From a checkpoint of a small transformer trained on Wikipedia.
Size: 18 layers, width 256, 6 heads of 32, MLP 704 bilinear, vocabulary 8192, 17.5M parameters.
Architecture: RMSNorm before each block, rotary positions, no biases in attention or MLP, untied embeddings, capped logits.
Training: a variant of Muon for these matrices, 573M tokens, 12499 steps.
Each number is 128 + 24 x the weight over its row's rms, rounded and kept within 0 to 255. Layers, rows and columns count from 0. Numbers have three digits each. The size before them is the row's rms in percent of the matrix's.

# layer 2 attention query, 192x256, rms 0.257, rows 0-50, columns 0-127
086:107115094132128120109133152170127147136147141180147168189121136141132105135155164158163162126107159073195157084172161158108099134145114156098128136131118117137101126108089127145174143154139117126102154140179141111152104108117154128091101129156120112113118102110098173148169128113131136082110131151124087101146108130118119131098142097123107146106141168155117135123153146135129156083154
066:107137103128100160134107168148137109091101119147106105182124152104113152119134128147111138136146136112088156114133119161152139083120147120123121161116107129121116127153162185115118160121066136128071113148117139166116117173101121116108121127119148104097094133153102081125101166146167105151156121159117131179109141153109163137099117133129117127120077122124142099144148105139110088131121
081:133136161133117144142096142126161157104149116123126107173147114099111120097142126133135158134109109085112130100162134088129099122131133136153139168157142142144135127151146161152134094116103107120092166130113164117119118178112146164106118166118134145136093142112142140109148149125127038160151145140063152138114092115091173131139089124146164125140125121100102118140136130141133158128094
095:149134153152105122100111130087105082164095113144126166132131101121101131158116113163112110124113147128119106117132155121119156079113162126115105103113176127122102137153137154134095134135108149105121122113125129098105124151105110164141164112141153131110186116098133095179118143115132145132145117124117121157134161165101124167123121118087125178136107091113095133149133124104100093148135
104:119158142101106169153114122139153127088129128129178198114123139077133169164054109140109139149120088124162124084101087122162136176143150144136135145158102105168139138125109138128127105116146113113121127141100119150157139178139148099088135128131124116136144145138155166138117104151139134126155131139110126112080156094137131130144129172176133139134125155105104147143150130123112126143122
100:114107140141155129084132141116141144104105114095141123133053115138153136171147105135111152097127128123153119119144142098106129156138141080127101126110111170143113140137117151107120157126101136153103110153095156163115147147166112143102155145154121170127151134106088099149135114132139164135093104098184104151105146157122105135127118126097097180157082106077102113099111156171162064143162
116:105119136145135113121132137144111103135143133109105076162103144160089120128101158149137101105139129176168159124156159120108164171117134137111145116131068145128120113157103096129189111130119153118122115153168142106117140133124132134128131133118088198104145121159120127127199155155118184087106098115083169093169147111112107149154120121142117132135125121145131145066130108117156123107195
107:143141151110148137154101171149154142098146098113152122105108152101122135113136137157151141139114127144123137105123150141156138146129094146125121108133151076124098114144132126150132160100110144164122114173138120164097122133097150148167169131114133105131135110133097179131126158147073131154112098147138149119119167175096140112155085122137104149167076112131097137152116099139151108137154
059:148151103079126117143099163134129140092091141122126113108122105112124127111136102167105137149098145100112097144102064140128134104169133103098132179139120124137114155109141149113125110135130120136079145155114157129153110094120136109124173153117141132128118135142071097143161168117159088128121171161154158124140073127121124082141144116146106123118118126129126122142130102124175121138150
066:162153107143130093105124139091132126093151135074129108140123132098145107169116106115129068117140124188138109106077112150137134165138122139148120108132130117126142079120184106146094144104088168125113108127183090154147150101110145123162174097114138134111113106110170115118130138133121164172116120084124149161145152155147123153149117150089152155157135122097107068168157137140125079108111
072:132122115144131165101123154090147135163136095084120142110117158097090093148120132118123104136149093109124128124136099148114128122069133181115109147136115105108073093161174087142079131126121133104109148121143140135142155088188148145108113122142139140117176113073099094141133078146130126114116171166102134135124120142131102108077147130140146161095125137150097105133126136122133111094136
087:087127211142158142147114125143119103152099127145125128131111102118116131120170147127110156139102117143155108148098173129134141110159108171152129104104137097130132120145098147108096147135128160135182131108159156114139121139160146109091107143122136104120111146119126139106178129161178165115109127104136116147105152134110139076135103118140125126110166201126107117140112142125108094123117
099:144129113113110150089117139108116110110106106169125142113113108110127134152105116135106144175107132160097151149133108165155138140165143109110153112119096126105143127112112173151142144123163114100146097136099120178121106138107152114183142122125162129132122092116132147093165149162145146115093180165116139166114143071157150098184129082119151054133128110123122131121156102108138124159136
117:117118127141149132136135126156144090091110117133102137130161106142173181147144140129098111125123097136180120130118163097133152163071117133128113104132124157120144131139150123151146117155154100089110087112098115123176078146154114118125134150147091134106134088106121134116087146143122144127097133150095102155125108116107077142105110083100122151097120096102118136085148121137123139165141
100:129135148101145139168148121115154153101135150177111148140167141172150161091151112125143127141121114089140127140102145171161129147079127140154087083125127097106106119136153097140105121125141154117169120133090146077111086122133134160133091100138130111103178115141129137136061097155098135149141092145108155124116122135147094142119140135121116137106141130142136143166154146137140136129102
104:160102148134183108147113137146172098133142118134155121128125130089150153111113142131119104097143111168125138153112116150066125122103148159130123108142148098142128138099117108113187143130117157164122134165106136107107115154141142152151127139119150125126146109124096146105141103138138126146109141146128098169124125131164149036106146134102133154179144122161134140156118153134141078167128
105:127117139117160161195140114140100138119123115185101097118122084072152152105131078154101165101122129162186151158155156154104084141140163107143146152100101136121204132105130084157169112102117187120137136109137104115133117137098141110091133126162150156127137125124146133181156111164127107116144113107138116124115122149114102123138121111115096076122133109127159151115125123083125168121127
109:174110102141116115139141127165126171125116106122164107164120123117140137163113121148135124134174126100128085114149121118124133096109077082125103115133106120138079133116134130118116151116176087139109148098102104114149179096095096107108124139157093196129138114124145112139100129115170124135129111090140091158145157123101171148124167111105077133140109141153105116137146104180140140166118
108:139171136128163121117110139169086153123174083113117136174176138118113131115088130145127119141161089116123130119105090106151157119106116161099150107173120141121163118149125110140063155094146110106079145120162094110185144091113092098161145112143137133150124136114146134128126120129167095134127143146082144119132146153121108098157151133135118085176170134087130100122107112109092132099120
113:117121108168132133141131132130093097133123173163066133122144084114102111130097133151114127163120156119132137167136097158116097179154150120132143140120119094142152143156130115185101159170140124153143203139110095125177157154141116123119133120127094101136164096094158162174137103112098149142109156101129120097127151137157119126120110088149120087148121133097117142146124077126112131152078
112:119126149141117159144098098114097156096124080130167145124107128120116116158115144105090159126120123107137106150131132142162151141164124081106126150131108089167124135129143150111124129108101110089113136094140154155122146124139084175144124133106150152130155114126115141137173111128086104121095146110116177130141125115130091122115125160092163100115180180119162134130144130133123141138104
108:124110111128148107131162151116126107069087125142135133107133136168122084144120116128151173068134108179140098118163133167114085141130130125159104116114143144086122167116106138128148153131123158106149139134128156138087099137128086171142097142121130058132147112144139134141144127140121121159150141127112124110118121172140142068140142142114184143137147110145119136132119079142117151129122
103:146149132121086140177137097165111108116125125123103115149110121124106078127126136097140118133151137164144096133185109127121148171116113142148152132112124152143092085126159124130132162091141101116116155138155154076156111126099161108081118108125104069139130144152133150087170121125123136121146090135123111137159081092126116139127096147101091145128118143149086125153159101134128119134130
110:140130137090167124146129175157135137132156112126151211107148112085141112129167090147103155125109118098153131136140150103144147131135129144109106096113117160131110124110085150112112145068166103150104117139123151137130140060146126145090132127112123131114137110153134131077145117146142151134127117148161136160093124170118120111095146174105161155135115160091165099151119109137120110107141
110:116107142124134129146168167150141115150122128094119160147143115105122146094158179129111112136114131125153178112126138139144076108104106110142119141121099129093120113114159164110103142165129083148137161140143143098161153076117113144134105117103073139157111098150156156086141134093138138119142163132117156152133154131148169122125112160095146150146101167125126136113157111205114147099108
100:094119106122171131148108092140064131131117106091155104112097188126096129093153127116137130153153135122153159149118117117132074120152134080116126163148144117159117068157146107119165149126131111084137110111112099137133098136181140088129132143144143116108132107122180115112153136149144145133122133123140100125138107107127159123151147102094122140124168161132146100094103157119148138118092
117:158121105144136158104130095126118154082112168110134121135148133110131138153133114120124133095167105122135145126112145084137118143142151121137105097152142132157144095147070118121102192114158099138085102160127164120154132168110094124110138118118128127136105126147129135156135131142137148118129150119077142121124139174100115146095139115147127179143164165141136165109081158122146152091092
114:150147122120099134083120121144121128148148101101159174090137143107132124161142120138172106158121113146156097133104127136117086156103123082114163158117089094153111113093140151145141135104095098120104104143159111128121138126137126124104117095141138123167088117093159113123103148137126124107133130141148085133159162158147123136122114151122153111130120152127126128159141142142112137136154
108:115141139140124109117163133121169165091153084130118134130097134087106186098174132133116150112169121127154099081137157119148110109139097105149147133155115111100147123092166180114128115132141137131135129163157127139209126101138119120089102159145153110126162126118083137113163133123152090071078164142142138131170119164122088150126118126109081129176163134154119134126111153111122116123099
119:106082110106111150131158113130125148103154116152126107108100144123145129133122157110128142179164147123150136122080128129134162137125125127158176112150097142109085183152133093113095090120135147096135126111091141123098108090119114132104147154122132122104105138145158100087166163125133183113135159101136141133082146130113114134163130141149117100130134090148129135148141083116142096125139
111:129134116124090071127095144143123157176138101129101133148158126115110114154156127156120128135107087096107128143176139124068142137098115110143105127103123127127142140101153150148139100107101095143149106135113113154133156173126103153129133110119163121105154104132139111172164126133127119080115159136132131138111138122138144155133158145136170169131108120123106108105130128157126091133131
107:120124128068133150113126112136159113158100068116137091106165083155143129131124164135170090139169135123141127118144164143131129150133160095145073151149105127118153130138148089150144087113107117139123142122100131155145119117148123118139147153153146108154113130126115144128127088158128146162159139165134141103105122146123123140107137146123134178150130122089142111144099155088129108096147
083:137105142131134165098126144112183144093147145093133110155126161138110142123115112131096120144156169176099137137131110140122075122119111102157079134130148067133123181128117146109145157110131123101097178152136137132119137176146101119136109110158157089187140165140177142080090132116128163138169114103103169140147098112118122120109151149162128101113136139095103120103097116171168144152056
091:118110104149148117172100120177120127133109106134094131110086145144119107127155126133124136146133113103139116137105117138120181144143165125136152103112171118120113115150150089119089122124072154116105086100148109132145100074092168131108123109106137118129154099130080094170123135099119142116179140154142110111070126160142116149103156114144102180097135112078093105151156122139139135100122
080:092126130103117117139140145120084139201090141150115145149122140146164121135085143110126119119118109134155109123149119097148137133108123102086126139138173146129136112114155087151126136133121131152112115079111138125125133105161134135107173100124099135122140127152097122088143132059131144139092132105167101129093134124132170124116092148147130156104129142109123129132137137133119147105130
100:113114127151146099116118120162115078099133121184138121116170111129146115168113157133102121125159141134142132122156118125145141171140101119131128115184102124138139124109124068076113151143164092149115140158094142152124113172114114132130140138130183151144172133167120179137098156176101096100113135130142137139131139095139122166122082143115122134098100119179104097117064141101150111161121
087:157167092102120134130133142095166150106128152128140150118101108141170118067098089100118124125124116122139103127115132128127103137148134149151091133149134142145138120117113142142166133153175146107143127138171127157153144148169161114097105117106166074115135139103130088121130117141136146142123079081164146141118163085098131147103116129136112174174149151117138081116092125144115142131115
095:124138125119090164161130136130106115134129173122115117134127130148126112172131117124109101093111118145153115091094166108095143149175127118133141151142102114113119132080132113157167101108140096114152138131136140142129152124145084124122100139150077136121156126160143164161148093137137123146121131146086132126116134109118158116108111137135139067125113110150134122126131123141141146165143
113:104141105138164169158141115134112096103155095130133111101133132088094124107142161134129152110148150149091123105138133115119098120105148098134138153116148081151129127137102122161143170143148110112177129148125127127097132132102128125116138117117119122167112176137098193165151114126113152118110121141130108106122136137130145147115111104049170054135139141117110140128106129127164121113133
099:132119132133062137162093109133156162150127115159133147129098105161133148127139193145140166114122131147113123165105204178090144138141097124141142115134160139102125135163140145075120111109118149156144115150129156137093157087128177134119121186172126132106142152126118119136188126152148139152145137145129128096133116119117091127136136138132115123135120151129102111161109122139054100134128
088:166141074128150101128107084101087130152148087155138130132132121146178140096103094129160099143131129117156111174184098132110154077094149157130133128141150126114144123106161111138112142112145139152124086122141147115147105098076172102127152134127150126122114108138077134127133132074148094152075118147141084159116135151145124154145094088097141183144144144135148115148128130109147147117111
089:151130095099122123155085157151113108140164116154142149125129153115168139135095105117105158175079173124152115100145124137162150177143127146112127141129150148101111159139125119158127159138172141167158089115113130129125119130170157113137133135108137082137150151126132115107135114140148133089140138101122091072145140148147142128133090128128148104134080162143107137136109136109147132117144
093:141066130101122113181113132135121175099137161136136229133132118101138132162136123131141128156143124142150171134107109127111107123143107117109140137146116142082098171149115175118111154139099174117111096100111100109153092123096164152123132126106145145114137086151135135135130151122142121157139094140065144157140105104145138087138121103096127115143169168150109127107160116111133163178095
099:150087139194123107110188175138150124126122120100118172108133130090151112157115096172118117095154155157140111108114115112141122130174126107130160167108155130120172142132107136139084121153083107159170137130159105133101109159102089138079096112122097103152085148154140151125108171148155110092157129103086167126161137119140172163119126135113127129133137121128134126146082150143114116175134
096:097132104131158126130164124131203124123159139104127165123142133134159102094155158156114136097132129140090145146161138132106079140153099117126141106124180105162132144111129099097168124137141117135145118154154152103154126116117135137120143141088168167126145147109146094101119105180125131132139094131108148142128139109120173108102138128136121115170152136187110131136123183140124150133137
093:173109139131139117139117099117154172127139128161121120133114146126112131162157114091165164140136138132157138158123130114088123132118115135086063108110120150080134126148091108114114101136141147107171140104097133130136150148156100161127149119097117143094129160166151108173159135126119128143112133115135170137114156115094126178119109192092105178141114130188130121121068119119151130128126
099:122142128120146137141130136101123085109138165126090143094080128099129137145124123125112154110090131144139119120128161129135118131126174153113085163157151146111143111122156120153099110145118112135109143124143145104162116108130170162123133127109167134164116128099158142113119142138167077091127130133154121119084117141103114138109140155089068143142147121156150103115129129148061125159147
109:166121132136104070112134138136076125136126132175119087124153113166145126167136101120121129059161120154198097149101112097117124127120127125145100149126109147153154168141144111093129166101123137120096098142073148099103106089132165123121127160096141135090153137130186131112098113130097132136163145127128153116144134138107096091131141156130109133102125123115142122167161127152100121126118
104:133140127086124126136161146094128082119126158133138176134140155151143122090134120153129131154115137133166108120125101146147140149105146156149114131107184142157142095093142089120131098102093140141132081117132162120107147125160158107131161141139150177117146089126130139158138097129130098169139122162116097153118069099143142130114131106138152106134131107134147154145139105140107103107116
105:074124105093180084128141107154134149144139114129117112105109125096124158107133161099119115128170144125158131151135144124113118106102163128138095124062105100151167116119093133078113145137118183115148123133133113131145146150118089109151111116103168133098189089084151128130084142157151131139084096138101114095129177151086101130152163083076115114111159143135095156082138128099104156137141
102:137119145174116162123128134108149162148138113126149131120129156142119169196105112111102189142144149147089123104096133136077098113136131148159113148105107140133154117111124126100112115155142186130144164111075129156118112100153158136117165158145115138112166108118122156098121142126147130125107144088123106157134139131073171130145101156146168147153097133173077138092101138156160128148160